{"n_head": 4, "vocab_size": 2048, "extras": ["capped logits"], "init_std_o": 0.0414, "init_std_up": 0.0477, "warmup_steps": 200, "decay_fraction": 1.0}
Each number is 128 + 32 x the weight over the matrix's rms, rounded and kept within 0 to 255. Layers, rows and columns count from 0. Numbers have three digits each.

# layer 3 attention key, 64x224, rms 0.0334, rows 0-63, columns 0-55
088167148109181079103122113197165167117157147153141086102117150149066132113117143186114144161138177083181124099127111153098125107096169151102147145126100105033105188140
148113135134093126165132148091108099133115124090165137147091118120191136190144122062135127117116090139100158144106134112148101134162078104153118106115170148155160065131
139113167115078163135144159104105112123086123104150151172100141114185124146144112096107116130134134130143154161100141130171125142134118089144127125140161146153125074133
120159125138174101103067079175115173122153121141107121126129128122090086075132167155104109173180171120130131133134139126132171079113151191076151134126115091119112159159
117148148144097154109128140119118122115092122093150134141128137126191116133171107084136101124123141150118109132140122117158151153119110125141115121158158131119126084120
157136105125121149081126117113150142121130148141129096127125105154091130120123120156152134113123123091168113125118135134113128121131177147132149135095131125149103161143
154151162162134152182117102108080096130103133099164133122111139086127089132140116120127123135156155132110154184092109148155132137121114135102129161181128089156138113097
128096104131148127119133131168157129119146130156121133113145169156062142121069132180142156143137143123098133125093107128094130113139123123118111118106096084119115172130
118134128132152128121125117135135160130166139138102137146109132125095123109088147183111144132159129081149091113130141145122169078119140131133119114117118141121122150127
161155126153104168157102140166159071112096149107158114128154141085129143152126124156095064206139133131043139114115106152220093140205104141153099132159172094147091127128
180107157167086142175102139104071068087081117136137091163163099192170126089173151097157120147130097144121215133110121186157128111131106151209103130152137061191136112128
156135151085141111088100125167149114144110112175106186104056066208091117103076155133145135145166180085147131147149139166078126137094164160084209195092146121104131155194
178143115128157158128132141128048151153129145139105141112136114130100094116116087159172139083203166106147096139122157094130129094066188152112139128135151110128113123112
132161159168151117075104103104101138165100105184074108160168061135069116072100130184107149101112181061144175128142148104124130060111182171129096118130134101132127118066
102115114152119112119143118146133141141114133114111125120100152125142119120150142121126130113136138132120133127126128124118093122128144118132133144135132121111151120144
101095151154130138153165070149104129079088141100109116108095141136127128182142142125148156124089088128116149149129111090079087112117111099082127096128093139135144161165
136169127116076135086102135157134142102142067075112167161150143134143149127136119117147081176121097188161123141140106170147140115181138104125086164133139204134141134124
127163158115113072099158131110152136168174091130101089110068112177087089088090173124098156145110196134102095124066145060101139192062137151144118091106115088129119165152
189071160100011141191166255054035019170095048000238142179146162071255099188224076000075084184139012203113192095093120185215102196175002087195107101174187159174199000039
122123138147122142132130113129112119129108126118117120141136101144141122152146122136125126118128133125135105114132126121142145116115127120116119118120144139148153102140
113108158019099089185109087053119071104092052131141156203148115071255073105126124048117179091081083200131108134107161140161103111106081177142125124068124167163127076107
174110130178117128162127106079135103153082079131145106171130161119164138182149094129084179124122128146135097122113128102143125095173107134148107171139138170188145074123
133117097182055141077129137119129115142142108104085103164082099165198128110123145136128170152153070187107158110132168090143181149126090114143075140109157106184105098091
163095089053121065153208091097116161138130165093112082140134094101130109096122143140086154127079130099141088137093172093126143104078118146158148136084117082147058129055
050136186222124150067120127183192139089123145136066135132124146174094140149118083162181163110150116172152100103158156143146143052128168105178162061147156139136101176152
108104139160139113108107151137054141084102126106152100123132164169083162134148194131057129147171097093131151068121074128101176085153100118089119114138126144123174086119
201116082085131072141125106105160056189106142096123081113110091174141175135149140150095063095085133093167190074148094082117115105119197180114172216239130164110101171134
101159120120153123163132167152121150049107086162124147110121171175149160059134103103177135118180108152129184099127180143088134127169066116100108085148115106165091181117
099195119163100169153111151138090136094110056163101160084173083112094081142136154143162161090071143080057078114091143085125191134139106084212083162140094163134119103195
136120098165144101125082000109121148125099141207092113177131116133146096151147173146080169140097208100162111074091142110125109158113117166030116121133100087124105123107
129171157071058149144165159091119137158130148137107094090115124127191162135060077133099148148144129190170110163112152149137148129124163059105149056174121194102117140117
124096100138169113109144167047120160105092168109117107126109081157101187071097123142183108080125109172182112149147158177145147117110122153101073093102168160130114149167
154152139169081162139123171118101087136080077077152126186122163089202105155185104068105118163154108152131116117134115129203112127143078149168121089173182143156133051094
120098116086151118124154128118142157141150142174120139095163122152091147134100124161158129078134116115163123129116127145061111134126168086117139149123089137096125170133
141136125096179112100127104144131165130156156163091131109142076141068122092116146161141132110126137093173097123137150114085136125105149158114159165112099113130107161124
137141115144108135144106131117122084139091108095147146140104138120180112143166121069120120144114134151120139140119137128163137133134096142124114118144145160155146071143
150093126194094164145115113076130112119055167067122106183098109080124162114157152133122088121104105128150143166115156092201096138147124142174119096150149128155101100132
166143149169153127115080085108139102134158126128081161160165129134063120069122166179122139112131164110090160155154115147136129098160166135130075119175102107173086148099
096144135088105128115136162153121115111171081119183142153095129111158131185167080068161132130114087124162097086128127130113116143133122115120159113127124160110169106162
122111153157086154082142116192116143175119148108131122118106149056150117136166089064126101179183157146093075125134124113141143180165098121070158116142120105120149132159
140153142152149118131130119143143155106116132163099097111129144115098130113113136164133164165123148122119093141116157116116124131106151098125096143137105094157073176100
121130104090125118144126142116146146116117151131122134091146118128086167115073130180121098126116146113122125137152134116127110140159156116118079143136119166115118189109
142106106161091130139130150115144109117120114126143114131103143160203162148133133073150099125121119169140146096127148149152123144167098121156102107127124136128122097137
138087097081162088095137151159094143136159077165106180146154159158105181130108081129161147102147164128181137136141131131074120134110136122121166161112072146131125129118
145146168141105139143107132138167070104089147143158108124161128106162144147123130159101086149086147165115154144155123150176084112156117117162099080113090073148097121087
159094117161128118115123159127152128081112128113092128119130087147129134139105134142122089124117154135123143112119138144144094128140123173123110144096113160190121137136
113182084125203148094158113120168135085116157195083059112200044158000127143106140255104189135069175083072108142069114073079082122136252123065112171071065090147163206152
125107118116067139162168216093140086155159134128180132129144146146186118120154076070101092164159109170129126114129154163165108136149070160164176102088101175119123120116
071199140127131074102110178154117073120153168199153165176141105148143121098154111093111141109169143148112098093143164136088101143105129153107115140114088144104158121091
112141145179195139137126093095126104132157133145080105078124142127079157112130113104128099088172115063157084118167104196118138110133121081102178142158049098171139144160
133146136138132123124137125126141130120143122140123118124121135116130128110127133127133126127125121130128132135126134134126126118120142138135136142133119126122112140132
197117132135051135152164167089099050143075055021200176189128159159255084180173066000104121136086099177185183101121131128212154126123039142188100096182176144172183000107
111166135159139110115086137160129135103133135162132127118118113197122132092111150150132121151135133087129162130166104123124103088138167125133135139117118128113154154156
156158092093121127091150142168139156152155157169104126111160102100095134101110156166153156137110134164123129141156138161122130096166144134080162147140119125107132122135
180129059123152139141129122128147082159100115128160094182132089095156145091095108135144101143024201135131165086117170104144148056159117180088158127139103121190137093085
171122152114108105120126126161112138133142113086102086108115157098162137118161130108089154161183069117131170140186109151142127170142127134161142143136144108146131111158
089115157101117093145202160119121132075183062129129111183195148114111102171145161115115144163130095124099102082108094117124077133150109136161106093097096118129136146138
106171135087119058099173150150103138180186135136080148154127176105150106064144133143119115155149144168113078093178182102126195160114130130204127129077124133205078134127
098068093162129116153108125158150174114065140162161134145102179166136150205111086099147093148078166166132157067162111129132118094149175123148115091090117079099159111135
134180129102115129112135173144133145194162143085067169115117179084126109117108138123117114124112104163118155125074183127125102115145124075128119109116106165134077076080
087175141184156134089050154121113169080156097116121097147124131155126094072157116133115146152161150117118153144094147161130179143096112167103114112101187091163116109166
168133168082105190113117100193146099127069116178106188173114112144098104095124125160114191155186142193112113126161189145159126104109107203124139144115210049125102130116
131113121134141163141201135145161128152143101145067085143131130095152117131177188096154126099131063147042101129142140129114097156101115092176159148111133085084123127089
159074200174122134098175131113149160042117157200104081136128073158160114106140131095175166133096065155072134094167172112129097174109119162160123156124127090159092114044